Weights of a small transformer language model.
Architecture: normalized queries and keys, learned residual scales.
Training: a variant of Muon for these matrices, 204M tokens, 8698 steps.
Each number is 200 + 30 x the weight over its row's rms, rounded and kept within 0 to 999. Layers, rows and columns count from 0. The size before them is the row's rms in percent of the matrix's.

# layer 3 attention query, 192x192, rms 0.0484, rows 0-54, columns 64-127
094,173,216,133,225,198,211,186,211,190,194,226,208,192,181,177,175,141,180,254,218,176,190,218,237,218,212,270,156,218,152,207,242,197,157,224,136,208,249,124,164,176,164,177,163,133,200,193,159,187,175,202,168,161,270,185,188,152,192,150,222,224,208,208,235
081,228,210,260,150,169,191,242,228,186,231,204,199,184,206,213,239,133,205,246,153,225,238,260,208,213,191,204,189,191,232,193,225,208,197,231,205,226,192,235,213,251,207,234,152,158,218,144,253,259,209,208,196,217,233,192,206,218,194,185,206,204,254,195,208
090,198,227,269,216,273,270,191,179,201,169,209,185,212,244,212,240,232,225,161,215,234,160,184,225,175,168,164,181,211,207,193,159,208,217,216,208,135,204,228,190,161,218,209,216,247,165,237,192,217,209,188,195,226,184,195,172,181,219,265,212,196,160,198,194
088,199,210,193,220,204,257,217,161,217,230,175,228,249,238,196,217,253,159,189,220,224,174,185,228,177,274,214,176,199,145,201,215,230,194,194,181,246,201,222,142,217,136,213,223,201,192,216,189,184,185,193,259,195,207,240,173,209,223,214,189,221,226,176,169
098,249,208,183,198,199,184,169,193,232,204,189,192,220,204,227,173,175,188,220,208,206,224,205,206,183,174,186,175,152,218,213,175,146,163,230,150,185,198,230,218,154,204,188,134,145,262,180,209,166,243,115,195,167,196,221,192,205,214,168,202,133,131,230,228
091,194,205,200,188,175,181,267,167,208,199,143,242,213,177,184,173,198,225,238,192,215,215,233,223,208,194,171,216,222,248,161,211,151,219,237,205,115,162,213,186,202,197,232,184,203,231,144,231,185,236,163,164,230,189,154,173,190,222,191,267,220,248,200,186
090,189,210,185,223,201,201,178,178,224,178,153,140,195,206,202,184,241,122,190,183,197,210,222,253,172,210,230,173,185,185,167,239,150,227,180,182,235,218,205,165,161,185,217,154,219,199,167,170,163,195,178,204,174,225,232,218,192,186,154,217,165,188,204,204
082,218,203,235,206,175,211,213,161,146,206,176,191,244,176,212,235,193,213,204,192,151,217,257,221,218,215,231,202,166,243,226,242,161,217,221,197,152,207,217,225,177,201,172,205,132,236,187,183,226,203,227,158,254,211,231,227,196,197,177,223,206,189,220,181
090,243,240,249,218,175,187,197,267,205,194,190,177,170,220,184,234,175,230,223,170,188,174,247,207,238,218,172,239,184,266,260,164,243,235,179,211,143,232,209,180,174,290,245,193,124,252,206,238,212,195,133,178,199,189,177,248,170,230,186,192,209,200,196,254
090,205,219,212,188,225,139,163,195,189,190,143,207,183,162,220,221,147,210,193,193,196,173,217,186,212,264,173,223,227,248,197,172,216,185,174,192,246,142,155,220,223,195,180,242,222,205,169,214,165,194,202,196,231,176,260,238,207,180,211,217,229,178,188,188
086,199,209,222,194,192,190,189,209,157,177,146,224,214,162,182,216,192,192,196,216,234,211,236,174,164,224,127,233,179,163,180,178,203,152,250,189,167,137,154,175,208,188,204,196,241,127,209,167,217,205,180,236,196,204,231,184,221,210,231,201,185,204,203,172
083,192,218,177,207,184,217,162,199,140,174,163,201,211,176,163,195,160,171,188,222,230,158,223,211,153,176,204,181,199,186,174,265,168,225,218,189,212,230,223,176,164,176,238,149,227,225,162,207,155,182,231,202,234,170,255,174,201,191,184,175,213,250,151,236
104,199,230,282,201,208,182,192,222,197,211,159,170,237,190,223,177,178,240,218,190,215,210,207,196,216,196,184,181,168,249,211,167,192,164,195,199,180,189,114,196,179,206,232,178,162,267,164,173,220,216,168,183,206,182,262,159,224,228,199,209,161,186,203,197
100,204,170,199,199,220,195,185,190,221,207,210,170,159,190,201,146,146,234,168,186,167,195,234,158,208,211,205,220,215,174,233,173,205,158,229,160,199,194,233,195,155,187,201,185,200,221,176,243,179,256,223,221,266,219,220,180,160,211,170,191,192,209,184,216
093,218,193,223,164,197,199,245,188,191,211,191,162,252,158,232,190,157,255,198,213,184,203,257,195,187,219,162,227,245,265,118,178,241,200,210,164,251,181,183,162,168,169,208,137,162,184,188,164,216,213,241,163,214,186,233,174,223,182,227,211,195,240,208,182
086,158,203,228,187,207,199,231,247,230,183,174,195,104,180,230,167,212,235,219,186,222,209,197,212,208,173,213,187,169,159,180,232,152,180,216,156,185,193,219,136,208,181,249,244,240,204,218,253,147,206,231,253,226,206,228,216,143,212,163,231,199,239,170,205
103,184,192,175,231,191,194,141,197,189,206,237,191,183,241,182,213,211,204,162,169,222,155,162,223,210,174,270,194,179,180,220,240,173,200,164,181,238,172,215,278,200,174,146,170,179,177,230,169,212,247,221,176,194,216,223,154,195,209,176,193,220,155,208,159
114,240,197,213,218,183,198,209,199,164,215,180,204,225,189,222,193,149,238,202,156,147,191,265,142,177,182,215,234,210,242,164,188,222,211,196,189,191,269,146,196,171,231,197,174,202,184,201,190,187,190,205,258,228,225,142,190,230,199,245,242,214,184,211,257
079,246,225,169,188,240,179,233,181,205,195,217,176,263,225,217,221,206,200,206,223,187,206,180,220,238,210,192,172,232,199,183,200,222,230,209,220,202,168,162,196,137,172,234,179,124,195,130,193,202,232,169,139,173,267,157,216,207,199,240,230,202,211,197,217
093,184,198,255,160,233,182,251,216,141,226,229,228,169,188,211,173,207,266,230,166,210,230,236,228,189,203,177,235,181,218,117,190,223,211,175,196,195,206,191,239,196,190,232,260,162,200,250,185,178,208,229,237,149,193,254,205,243,145,196,203,158,177,139,226
086,235,182,167,211,217,159,226,190,239,227,204,195,237,269,218,169,180,193,219,233,136,185,171,207,227,213,193,203,178,227,186,163,223,176,194,232,208,242,205,245,210,206,217,226,148,188,176,192,208,170,150,227,201,226,141,198,185,195,199,207,170,171,299,217
102,253,199,232,212,190,207,274,236,210,214,200,193,194,165,166,173,204,206,194,239,202,259,243,231,181,218,94,214,231,241,147,157,214,209,247,226,213,219,176,183,227,179,164,187,165,231,171,165,162,206,209,196,183,224,252,191,221,178,205,210,174,216,178,183
105,206,212,235,202,226,187,190,164,207,239,168,230,187,222,204,136,172,218,210,201,156,172,253,222,149,205,251,248,186,218,213,198,190,213,226,217,154,159,217,272,277,235,242,242,201,193,151,226,182,196,224,184,243,243,206,223,188,190,153,203,186,178,181,184
104,171,174,192,166,244,178,241,173,215,204,250,201,150,215,224,205,254,222,181,214,207,220,231,171,214,132,221,245,262,205,196,204,206,212,163,232,195,171,243,189,208,182,232,206,182,159,217,236,162,177,139,249,208,171,256,198,204,210,188,209,158,162,164,148
117,237,232,165,203,167,217,229,152,223,189,190,234,196,196,157,224,144,225,165,228,150,213,238,199,179,244,169,193,226,208,157,169,180,219,242,255,229,215,239,247,212,208,207,235,187,187,186,230,205,236,225,182,219,202,189,168,220,154,211,193,239,189,153,215
111,187,171,260,213,194,153,206,167,177,204,175,180,221,231,181,179,269,193,230,143,208,203,192,218,246,188,188,185,218,263,209,219,224,220,183,217,218,193,179,211,186,209,159,198,284,204,264,180,207,170,181,157,139,191,159,263,227,180,248,176,179,193,278,170
118,250,231,138,196,229,188,168,235,212,210,267,174,226,218,194,163,164,191,243,185,208,197,191,167,216,229,154,166,233,171,212,182,160,230,211,212,188,209,173,226,214,203,190,178,253,216,174,207,242,195,184,193,197,186,183,198,226,188,224,186,179,231,168,183
110,198,254,167,198,224,208,199,174,159,175,207,235,228,132,208,192,211,189,149,266,182,198,233,241,162,179,142,213,240,182,205,172,191,265,183,154,150,238,205,179,153,237,146,186,191,205,216,210,195,225,265,159,217,229,214,189,170,185,219,211,178,207,195,178
116,188,185,179,239,237,212,182,209,231,214,219,171,255,213,211,132,164,178,209,197,213,135,242,263,243,193,162,214,210,173,197,195,180,256,268,193,244,228,164,180,202,180,167,208,241,220,235,149,204,165,253,228,179,198,141,194,200,204,197,179,212,206,211,198
104,197,194,210,219,181,159,168,161,202,210,191,229,208,205,214,178,144,216,177,166,188,214,188,204,228,211,216,177,148,141,164,227,207,232,211,201,206,203,131,221,226,174,172,178,147,186,129,109,276,208,196,195,219,229,223,218,219,209,173,181,167,187,133,234
109,201,190,190,200,202,163,227,185,235,206,173,183,174,161,195,139,221,162,246,195,240,267,172,178,113,238,236,179,176,189,215,199,177,192,147,224,173,196,177,217,218,251,198,213,226,190,194,212,208,110,195,215,200,249,239,188,197,197,220,183,236,209,213,201
107,199,240,164,257,216,223,194,228,211,221,167,227,182,198,198,254,173,202,192,215,162,242,189,170,231,228,171,193,161,159,232,174,233,219,210,268,136,222,222,242,238,176,246,171,214,177,163,287,196,217,185,169,148,216,194,226,164,225,225,174,237,201,154,163
101,200,199,215,205,110,218,230,192,221,188,217,225,219,169,225,161,229,219,189,142,163,224,189,178,178,203,224,242,205,165,184,187,197,202,156,249,180,220,228,187,230,155,221,190,198,231,193,161,204,182,226,193,221,270,209,192,135,202,156,231,176,182,236,167
112,154,223,140,202,199,184,192,224,262,209,238,172,198,201,161,165,221,199,198,178,191,189,211,162,183,209,206,220,227,178,174,212,225,215,199,246,209,223,205,237,157,249,213,203,225,241,263,261,287,182,204,207,210,213,170,196,200,178,257,281,153,208,264,189
105,189,190,187,210,126,206,222,152,188,218,220,251,193,153,236,197,169,217,216,256,223,192,215,151,191,188,207,191,212,192,164,192,201,240,160,218,185,197,208,182,213,222,210,225,225,196,233,155,146,206,214,170,202,248,239,218,181,137,148,201,202,168,214,202
102,187,222,176,177,190,183,217,164,216,185,194,216,204,243,222,181,181,156,195,227,222,225,147,210,249,200,144,143,184,202,202,195,179,217,193,203,230,125,237,173,151,206,188,170,167,173,181,186,236,209,216,220,185,223,174,195,179,204,247,168,210,165,281,217
110,183,196,195,152,202,186,203,135,242,217,222,182,215,185,184,208,171,212,196,234,210,208,226,202,173,213,272,241,198,224,161,143,253,238,194,167,189,205,197,205,186,188,243,213,203,234,189,203,243,215,221,144,199,141,242,181,275,234,213,213,209,262,194,187
111,166,189,246,165,203,268,218,209,171,205,176,228,240,228,162,138,195,178,203,243,218,196,253,218,239,221,218,187,210,182,158,207,227,198,213,164,218,212,170,170,176,172,187,155,183,246,172,204,158,202,201,156,191,177,194,224,236,246,127,177,202,158,185,228
120,213,224,187,163,247,216,230,185,261,186,189,208,171,184,130,227,194,197,210,207,157,213,237,160,187,186,163,205,212,193,189,178,220,147,161,217,190,173,234,242,140,204,172,232,238,193,222,177,174,207,224,225,213,186,206,196,193,210,287,195,182,209,211,197
108,223,179,180,165,253,225,240,199,282,217,148,155,175,196,247,231,238,181,197,204,173,195,230,196,144,157,158,221,248,235,245,235,196,225,165,202,205,233,240,184,217,223,163,210,227,194,219,225,241,222,229,205,161,188,196,223,208,187,251,163,241,219,245,202
108,185,184,245,178,174,199,179,162,155,227,232,147,196,176,120,270,170,198,217,176,182,207,235,186,203,231,204,177,204,232,254,185,225,226,195,210,151,222,200,207,187,216,186,246,172,224,145,174,188,205,160,198,201,166,217,176,279,259,184,185,215,196,147,213
112,205,205,199,251,143,172,253,200,170,202,169,187,213,222,173,210,189,203,227,191,219,188,171,177,152,195,175,201,264,205,260,161,207,207,214,243,196,197,248,162,143,248,176,209,170,212,214,188,260,178,215,231,216,166,183,208,200,207,190,208,255,210,200,223
115,208,233,225,142,144,208,217,225,185,222,205,227,164,229,234,246,157,242,244,204,202,208,197,229,146,236,204,242,185,206,175,194,205,183,215,267,263,184,211,228,213,166,206,148,162,220,206,161,243,225,204,207,233,246,221,162,149,202,199,218,208,204,146,272
116,212,196,163,137,153,220,177,191,197,225,166,172,126,190,172,198,206,197,201,255,191,228,158,225,180,216,192,203,195,214,182,186,198,170,214,203,187,225,187,178,174,223,206,173,208,197,207,241,245,210,232,114,192,183,286,207,161,187,239,240,200,173,193,224
105,131,191,235,217,288,193,271,180,177,170,191,178,237,229,221,208,214,243,217,228,186,198,188,214,241,192,227,186,254,268,170,161,209,227,188,201,214,176,196,218,172,239,175,219,238,156,218,104,175,187,215,147,204,240,219,195,237,202,169,178,245,188,207,186
099,179,230,202,181,174,179,224,149,203,173,175,197,177,202,274,178,219,213,225,239,236,170,243,197,213,182,203,207,238,205,188,235,201,185,209,184,188,236,189,174,221,211,151,186,175,210,225,171,185,177,202,184,200,222,202,193,238,242,141,153,214,222,202,166
116,179,193,223,238,199,195,210,172,192,240,153,154,162,174,175,196,258,173,194,187,141,210,169,190,190,183,240,191,221,218,221,163,208,149,270,204,161,198,139,190,241,189,168,195,236,171,180,170,198,163,172,154,196,167,191,248,230,220,173,204,156,181,212,171
106,201,226,198,213,168,190,247,231,186,170,229,188,215,165,166,179,128,224,181,176,196,214,187,189,190,249,228,207,146,161,241,235,217,234,155,185,212,196,215,189,204,186,191,180,223,187,185,192,262,197,172,226,177,223,184,171,181,188,238,133,244,190,184,244
117,190,197,210,199,225,164,147,172,189,219,214,201,206,202,142,206,234,159,169,256,138,196,177,164,283,206,204,188,173,175,215,128,190,192,175,197,155,164,165,201,171,167,146,189,170,236,196,191,243,190,169,181,191,197,173,225,198,198,177,198,219,133,236,169
107,207,226,185,193,163,224,202,246,212,194,219,216,192,198,214,173,219,290,184,171,136,163,242,218,213,168,180,219,192,191,200,157,161,207,230,200,221,250,207,252,205,193,170,162,207,160,231,191,256,197,302,207,192,235,195,248,240,234,183,188,221,199,194,253
109,169,204,172,195,137,184,186,175,205,189,186,224,217,172,212,161,146,225,252,182,219,212,186,245,231,206,185,213,165,184,150,175,254,195,210,196,189,249,130,176,252,168,186,202,149,202,231,163,196,188,188,242,213,193,191,211,167,191,180,184,234,180,230,227
113,222,216,234,216,209,218,188,206,189,207,207,223,192,220,225,228,212,192,167,190,228,159,208,260,198,202,250,211,228,148,274,171,214,203,235,204,217,181,156,178,232,142,194,180,215,201,238,205,196,178,222,226,225,224,201,181,184,251,174,207,153,199,164,186
101,162,169,232,191,227,160,193,204,196,239,155,182,204,212,183,177,179,170,216,190,127,186,197,153,242,168,251,183,182,197,219,188,198,139,195,214,243,210,138,199,210,187,211,223,258,206,218,198,183,219,178,164,173,187,178,247,201,246,158,228,199,197,188,191
102,171,218,215,189,189,188,207,187,254,236,199,186,220,176,205,185,182,199,211,192,176,180,216,197,198,254,168,186,227,235,187,169,187,179,205,199,212,184,229,228,203,195,212,211,158,234,194,192,128,245,258,190,162,219,226,220,148,199,185,225,216,213,178,204
115,131,205,171,250,222,234,219,200,203,194,196,224,204,229,197,229,164,237,231,228,210,240,195,205,168,158,247,205,178,207,172,226,134,230,224,202,181,209,191,196,198,151,169,192,184,175,173,208,208,216,199,174,195,208,186,233,164,152,124,227,165,196,209,226
# layer 3 attention key, 192x192, rms 0.0484, rows 0-53, columns 64-127
081,205,166,252,267,222,205,194,185,208,181,193,261,208,234,158,196,204,232,232,238,208,190,186,203,241,212,247,227,197,222,274,236,174,202,179,202,204,225,224,310,186,231,160,256,225,217,215,114,203,223,185,163,161,205,162,234,179,224,205,197,162,194,175,169
078,196,241,195,169,160,186,227,177,185,222,191,262,243,189,175,251,169,242,150,157,172,196,212,208,183,208,234,220,164,144,240,196,255,213,226,211,189,199,213,209,219,187,213,238,127,206,247,222,201,146,198,138,181,205,200,231,151,183,176,212,164,188,163,157
078,186,203,184,182,243,144,185,243,191,192,208,146,216,167,162,179,215,174,239,201,205,244,194,213,167,215,163,189,173,209,243,228,173,162,124,203,166,243,199,196,224,222,204,196,236,240,147,177,219,202,187,211,203,230,200,191,212,186,213,207,177,168,194,199
077,201,216,208,209,248,226,221,240,187,186,181,215,179,168,210,247,99,216,216,204,200,147,185,117,196,188,195,220,189,247,202,208,181,212,226,210,196,192,249,194,231,210,157,171,215,222,179,195,200,204,161,255,211,217,150,218,175,204,189,202,226,232,227,236
089,246,214,251,253,174,181,227,222,181,193,223,203,167,218,158,209,286,193,225,165,211,147,208,237,226,139,224,228,185,206,259,237,215,196,234,186,178,235,199,254,238,167,146,224,174,218,226,198,253,196,224,226,217,206,199,283,237,234,179,195,188,224,229,170
083,205,180,190,203,164,196,177,166,189,234,243,226,201,219,212,218,149,231,242,186,239,232,224,196,235,189,252,175,179,186,183,210,200,193,256,207,166,221,217,183,172,185,199,237,164,187,219,226,211,182,198,189,207,197,176,195,173,206,136,256,195,169,213,134
080,231,163,189,166,185,171,157,191,164,206,183,222,197,223,181,257,248,249,202,197,171,184,216,257,237,213,234,231,180,240,193,220,211,181,248,191,166,244,215,205,215,188,193,249,190,243,249,206,221,245,146,187,191,218,213,172,207,244,162,221,169,207,233,178
073,223,213,185,235,178,153,213,191,211,238,191,222,200,213,181,204,245,183,196,175,245,277,213,167,190,188,213,206,222,234,231,197,124,177,133,212,215,179,163,212,223,196,172,233,197,268,175,181,162,231,156,192,216,200,141,190,201,212,187,183,167,192,161,224
074,145,160,121,211,200,223,158,190,179,205,218,200,191,208,203,208,197,142,245,231,221,235,188,203,199,191,168,127,200,192,239,199,151,210,218,181,193,208,194,204,190,227,201,147,178,194,124,191,215,189,242,186,172,229,195,207,194,233,164,186,163,221,230,181
084,167,173,185,176,281,217,240,176,210,179,210,168,167,179,185,176,167,180,220,237,213,223,223,115,191,178,188,176,192,200,183,193,191,152,213,230,188,199,227,160,176,190,246,146,220,176,218,202,210,222,229,180,172,192,236,206,210,141,189,150,232,201,206,204
079,168,166,258,210,245,260,164,194,235,178,184,138,192,260,234,277,229,251,167,200,149,206,218,192,210,236,248,185,233,201,171,194,214,181,235,243,199,206,231,187,212,192,193,208,230,198,160,235,171,200,251,169,224,225,188,156,195,186,209,207,209,192,192,161
090,241,245,232,208,165,204,172,220,219,192,123,186,231,254,241,212,236,241,153,199,157,185,193,224,243,224,268,250,178,164,176,182,220,234,211,235,150,210,183,262,168,196,173,190,182,180,167,172,168,190,171,181,172,212,175,279,207,243,172,197,220,213,179,228
100,182,227,206,185,214,154,216,166,250,255,165,228,214,218,198,222,199,171,226,217,193,158,166,213,246,238,230,203,210,154,204,229,201,223,274,204,159,195,211,236,230,135,206,219,187,185,191,222,166,246,201,174,225,193,154,241,180,231,189,214,197,184,202,204
099,216,228,262,191,191,189,164,207,241,166,205,238,191,145,201,174,213,282,203,235,208,212,192,243,231,224,135,219,187,189,175,175,181,171,163,161,153,191,188,200,178,216,218,164,230,254,165,185,217,206,139,213,180,204,179,205,255,209,188,208,216,227,180,236
087,256,236,236,208,187,174,172,226,168,159,191,171,187,193,201,222,228,188,233,189,200,189,191,196,190,181,260,244,170,134,123,155,223,172,246,243,173,241,176,254,203,230,236,195,186,228,244,228,159,213,161,238,206,192,141,230,189,216,225,242,236,216,138,209
085,250,232,209,182,183,235,229,228,234,185,179,265,212,213,194,175,208,205,201,157,138,129,201,203,201,187,234,217,213,197,252,177,261,260,237,215,236,193,195,222,215,260,201,192,231,177,211,148,213,144,201,216,173,231,177,183,230,229,210,197,191,187,236,217
100,183,200,156,182,153,220,231,157,224,277,153,228,254,199,223,241,232,178,231,228,192,240,156,159,210,171,192,161,201,197,262,191,260,193,227,187,169,213,229,165,248,183,148,217,198,190,198,204,237,209,204,167,250,217,179,218,186,186,177,186,155,209,260,181
097,167,189,225,153,203,243,232,231,213,163,185,163,179,184,177,191,198,229,148,224,191,273,275,209,197,189,138,173,219,197,166,202,177,192,189,196,225,205,258,210,201,163,223,171,218,213,216,216,146,210,191,221,194,160,256,209,236,180,239,171,189,183,213,250
096,224,206,230,168,241,201,204,159,195,221,198,206,228,171,182,225,205,232,202,185,171,220,217,175,213,239,140,228,202,191,233,225,166,191,191,211,174,218,253,187,221,227,208,116,225,195,210,184,215,266,171,206,191,237,227,234,233,125,228,185,205,169,215,266
105,230,256,217,163,169,234,246,184,183,165,185,209,253,213,184,173,202,212,163,197,151,181,187,222,226,215,257,218,209,203,170,180,197,246,262,247,221,160,228,231,196,186,255,199,145,175,202,209,157,206,159,138,110,183,169,155,207,223,206,265,201,235,184,204
119,147,199,214,238,164,201,193,234,231,201,239,128,175,166,236,177,203,236,160,201,264,211,212,227,186,173,114,206,232,195,202,181,178,197,158,157,201,226,173,159,219,145,213,182,196,233,193,194,226,164,176,221,217,216,245,179,196,236,221,223,244,266,132,250
110,255,171,255,241,206,196,207,139,155,193,269,202,179,201,201,177,221,238,181,144,205,220,188,200,229,201,178,216,165,166,168,237,160,184,160,243,184,255,223,219,156,204,204,202,225,226,223,199,271,237,132,202,170,217,217,194,182,172,221,191,204,206,211,255
108,208,198,171,223,195,144,209,182,181,227,189,235,238,180,178,163,239,208,278,160,197,185,210,184,203,215,258,161,170,195,209,200,202,210,184,145,206,135,199,185,191,242,169,153,193,200,223,183,168,148,244,199,176,184,220,239,235,192,220,211,233,200,238,157
100,170,203,163,184,124,147,204,232,183,258,171,194,188,217,200,187,173,125,215,194,239,253,181,165,169,194,207,148,189,183,211,160,237,206,209,205,201,205,194,216,220,173,229,206,212,188,229,203,219,215,199,201,212,180,138,238,208,176,188,202,186,143,170,165
112,125,210,165,202,242,208,218,174,253,253,196,180,168,161,249,218,230,157,214,246,178,213,223,180,210,181,123,152,166,200,202,159,182,199,155,176,208,211,176,128,246,201,187,188,241,204,219,194,217,169,191,242,198,192,191,175,189,179,238,236,207,209,235,157
097,217,147,216,251,198,181,160,163,154,176,166,191,158,207,132,161,188,214,138,175,217,204,209,161,184,229,156,238,202,175,163,180,198,229,213,243,236,200,160,266,173,242,214,212,206,131,221,214,212,182,190,224,217,208,245,232,212,214,215,202,244,171,202,245
112,173,190,182,195,185,174,209,209,224,163,247,180,182,185,180,181,229,221,219,177,163,262,172,189,245,188,184,209,215,234,172,180,117,211,184,232,220,233,229,203,169,166,154,212,202,239,204,218,154,235,205,201,207,173,211,178,211,203,285,218,235,240,151,195
111,240,197,216,188,249,181,193,211,225,201,184,195,170,211,203,185,173,177,191,202,231,171,262,160,240,166,191,173,218,160,246,224,174,143,211,234,185,192,250,172,190,240,146,216,191,219,227,193,218,206,185,242,160,210,240,193,175,165,229,215,197,157,218,189
107,244,210,216,234,145,233,197,183,212,250,214,230,207,199,218,186,195,144,244,247,188,268,186,127,227,216,255,230,166,189,205,243,192,176,219,175,219,177,209,282,216,232,144,167,203,133,197,207,159,207,218,158,228,176,154,207,160,166,196,229,191,151,170,217
107,205,216,204,220,156,194,149,242,242,178,184,176,220,184,207,147,203,181,255,180,257,204,271,231,181,197,237,238,137,164,159,175,212,190,206,149,207,227,199,208,201,186,170,170,238,182,217,165,198,175,218,233,178,209,195,154,183,209,165,194,226,208,185,202
103,223,211,157,230,203,166,224,256,207,169,237,220,209,158,208,218,178,239,246,146,195,243,134,206,132,209,179,245,233,238,193,217,237,210,140,206,240,192,97,204,204,157,230,253,188,178,217,187,219,199,199,229,224,220,234,233,222,192,208,190,155,180,233,175
115,167,212,241,195,215,164,192,205,164,205,261,173,220,164,227,150,282,186,182,195,210,211,213,166,212,200,196,165,212,217,168,186,120,207,192,204,151,125,219,176,173,245,184,191,223,162,183,207,160,207,209,211,154,267,200,106,211,176,172,189,213,210,203,207
104,211,177,230,226,151,216,181,223,205,200,215,239,212,224,158,209,194,179,217,213,158,267,245,202,234,208,167,162,223,148,169,140,170,191,197,235,211,208,250,153,249,142,216,187,209,174,198,186,223,172,203,194,202,228,251,178,231,193,216,200,202,195,204,199
108,174,250,227,250,198,267,216,181,243,197,191,206,268,176,220,215,219,207,217,192,227,152,244,191,199,199,165,149,162,237,212,280,226,213,179,193,224,177,200,196,186,187,174,147,189,212,205,175,213,142,263,231,216,216,171,218,227,176,230,225,225,181,212,187
102,177,187,182,198,206,239,218,243,219,206,216,203,179,193,210,215,203,239,237,232,290,186,277,219,248,196,175,192,185,187,205,269,216,211,174,188,192,224,204,218,220,188,159,203,163,198,227,217,194,173,236,196,217,185,219,196,233,192,172,245,171,124,161,198
101,212,223,171,219,259,183,161,207,179,183,209,259,203,262,206,185,163,189,193,246,204,213,122,189,242,233,255,180,200,263,174,202,221,164,200,224,178,217,164,171,221,226,164,198,251,199,226,194,206,214,154,213,188,182,187,215,221,173,172,224,142,214,265,207
110,213,168,187,148,241,223,210,165,238,207,225,160,183,182,203,253,200,196,201,203,195,194,223,238,229,202,166,183,154,168,221,190,169,189,203,202,204,237,174,192,244,251,180,241,212,208,197,199,236,197,269,176,193,199,183,206,181,244,187,158,188,250,220,179
117,216,191,237,158,214,191,206,202,255,176,183,166,156,198,228,206,224,217,200,128,195,181,263,216,193,230,169,188,203,223,223,246,202,186,172,125,230,228,207,215,213,202,228,159,224,223,173,219,182,244,196,200,198,183,127,167,150,174,222,247,215,206,223,201
108,240,170,223,188,156,178,181,196,177,210,253,205,214,274,174,197,194,207,192,137,188,209,227,208,164,193,254,250,202,175,253,214,163,167,248,202,176,249,200,235,212,228,202,171,209,194,177,223,228,195,218,249,229,204,167,214,153,199,228,179,217,177,216,148
100,194,199,163,206,139,236,268,185,222,211,135,253,181,208,230,160,185,221,209,238,212,209,196,250,216,195,252,232,171,203,236,215,269,198,217,160,199,167,249,213,185,237,213,204,186,175,159,233,191,185,178,206,211,229,228,134,200,281,201,220,183,200,246,217
102,189,185,221,151,151,230,183,222,236,171,207,215,136,136,193,220,210,230,184,225,193,221,193,273,205,230,271,190,204,182,129,209,161,255,210,186,162,224,167,160,184,176,220,205,174,248,184,158,204,209,240,228,178,190,190,248,151,270,171,185,201,182,176,190
112,203,189,249,196,164,224,212,219,196,209,169,235,175,225,193,176,227,274,192,147,193,220,209,279,243,218,276,197,218,184,177,244,186,232,213,182,220,202,216,156,241,160,254,270,204,233,174,190,184,169,210,185,151,199,191,182,171,191,186,208,211,237,206,213
101,214,177,174,194,210,231,134,210,195,255,223,186,258,202,150,220,195,227,192,172,179,232,224,155,139,212,113,198,208,183,192,165,206,216,243,191,219,257,208,177,209,183,176,243,159,192,185,179,162,162,198,207,191,186,204,158,218,192,216,232,230,218,184,216
106,181,181,183,170,239,199,194,207,157,224,160,218,194,260,208,213,193,210,203,185,228,199,183,205,252,188,197,175,207,211,213,219,181,235,181,125,202,212,187,189,204,202,249,238,180,186,195,170,206,175,198,220,222,131,184,160,138,172,155,204,202,168,198,187
108,217,206,162,136,225,202,197,239,191,270,165,231,223,210,216,206,182,176,226,230,155,240,230,222,275,193,235,203,198,180,199,182,161,206,197,205,237,221,200,195,148,243,229,157,195,223,222,208,206,163,160,185,209,227,242,183,198,186,208,212,194,174,186,187
105,183,234,248,220,178,246,223,236,263,199,199,185,191,216,244,156,177,204,218,202,207,208,248,226,195,216,213,163,234,200,188,162,228,188,211,185,177,183,202,191,219,192,134,204,135,208,196,173,172,217,224,196,247,154,205,208,216,233,219,256,188,199,144,197
127,162,231,178,175,200,170,200,189,240,164,149,170,246,184,218,155,209,257,227,184,226,233,152,225,220,181,226,157,189,189,145,243,252,188,192,195,196,210,230,158,145,185,203,209,227,208,198,225,137,229,188,243,204,229,208,175,177,221,192,233,198,253,194,218
113,206,160,207,235,204,176,238,193,209,191,240,215,255,159,149,204,175,223,162,134,216,223,183,242,237,149,213,163,214,170,185,237,204,206,209,177,156,208,150,174,191,130,197,203,181,200,200,193,220,160,217,236,172,201,208,133,200,167,191,189,129,195,217,174
103,258,203,248,226,197,257,139,147,224,209,204,151,226,228,250,172,216,217,243,146,179,226,159,181,229,178,208,196,213,180,188,148,195,215,198,228,175,221,226,269,178,166,218,207,210,225,182,203,211,190,176,158,137,197,192,148,190,225,189,157,158,230,151,252
106,170,196,217,147,165,143,190,174,241,236,209,209,233,179,129,160,209,228,170,146,187,268,227,214,197,214,168,193,218,238,198,185,178,170,181,230,210,233,198,198,169,233,189,168,202,219,216,189,189,233,175,192,253,229,199,231,234,184,212,204,219,280,139,179
103,184,166,156,221,168,187,227,167,246,203,239,208,213,136,170,169,183,223,213,207,201,171,194,170,216,151,229,202,244,250,150,173,192,204,202,166,202,164,181,172,189,213,177,223,171,238,221,173,186,193,226,245,146,246,235,174,166,189,171,185,201,265,145,196
121,196,175,271,235,211,203,211,195,204,209,203,192,184,220,193,161,209,256,231,204,211,190,229,211,201,197,185,216,199,146,174,231,205,165,175,140,178,179,232,142,204,173,235,168,184,259,175,162,202,164,195,172,206,212,263,195,184,168,172,186,234,226,162,158
100,222,246,165,236,214,252,205,218,176,248,152,204,212,196,179,272,143,189,280,191,218,217,176,172,217,194,178,194,210,208,256,168,187,231,155,242,194,216,225,236,154,193,226,175,199,194,216,188,207,206,120,191,252,232,203,173,218,254,195,221,152,175,187,231
099,201,172,220,184,231,219,229,278,221,203,138,209,168,198,216,227,141,211,186,203,220,213,199,232,223,225,227,250,200,234,212,243,226,191,185,174,233,242,290,235,249,211,267,165,182,224,138,200,207,220,242,225,163,235,197,233,212,197,219,215,197,199,173,227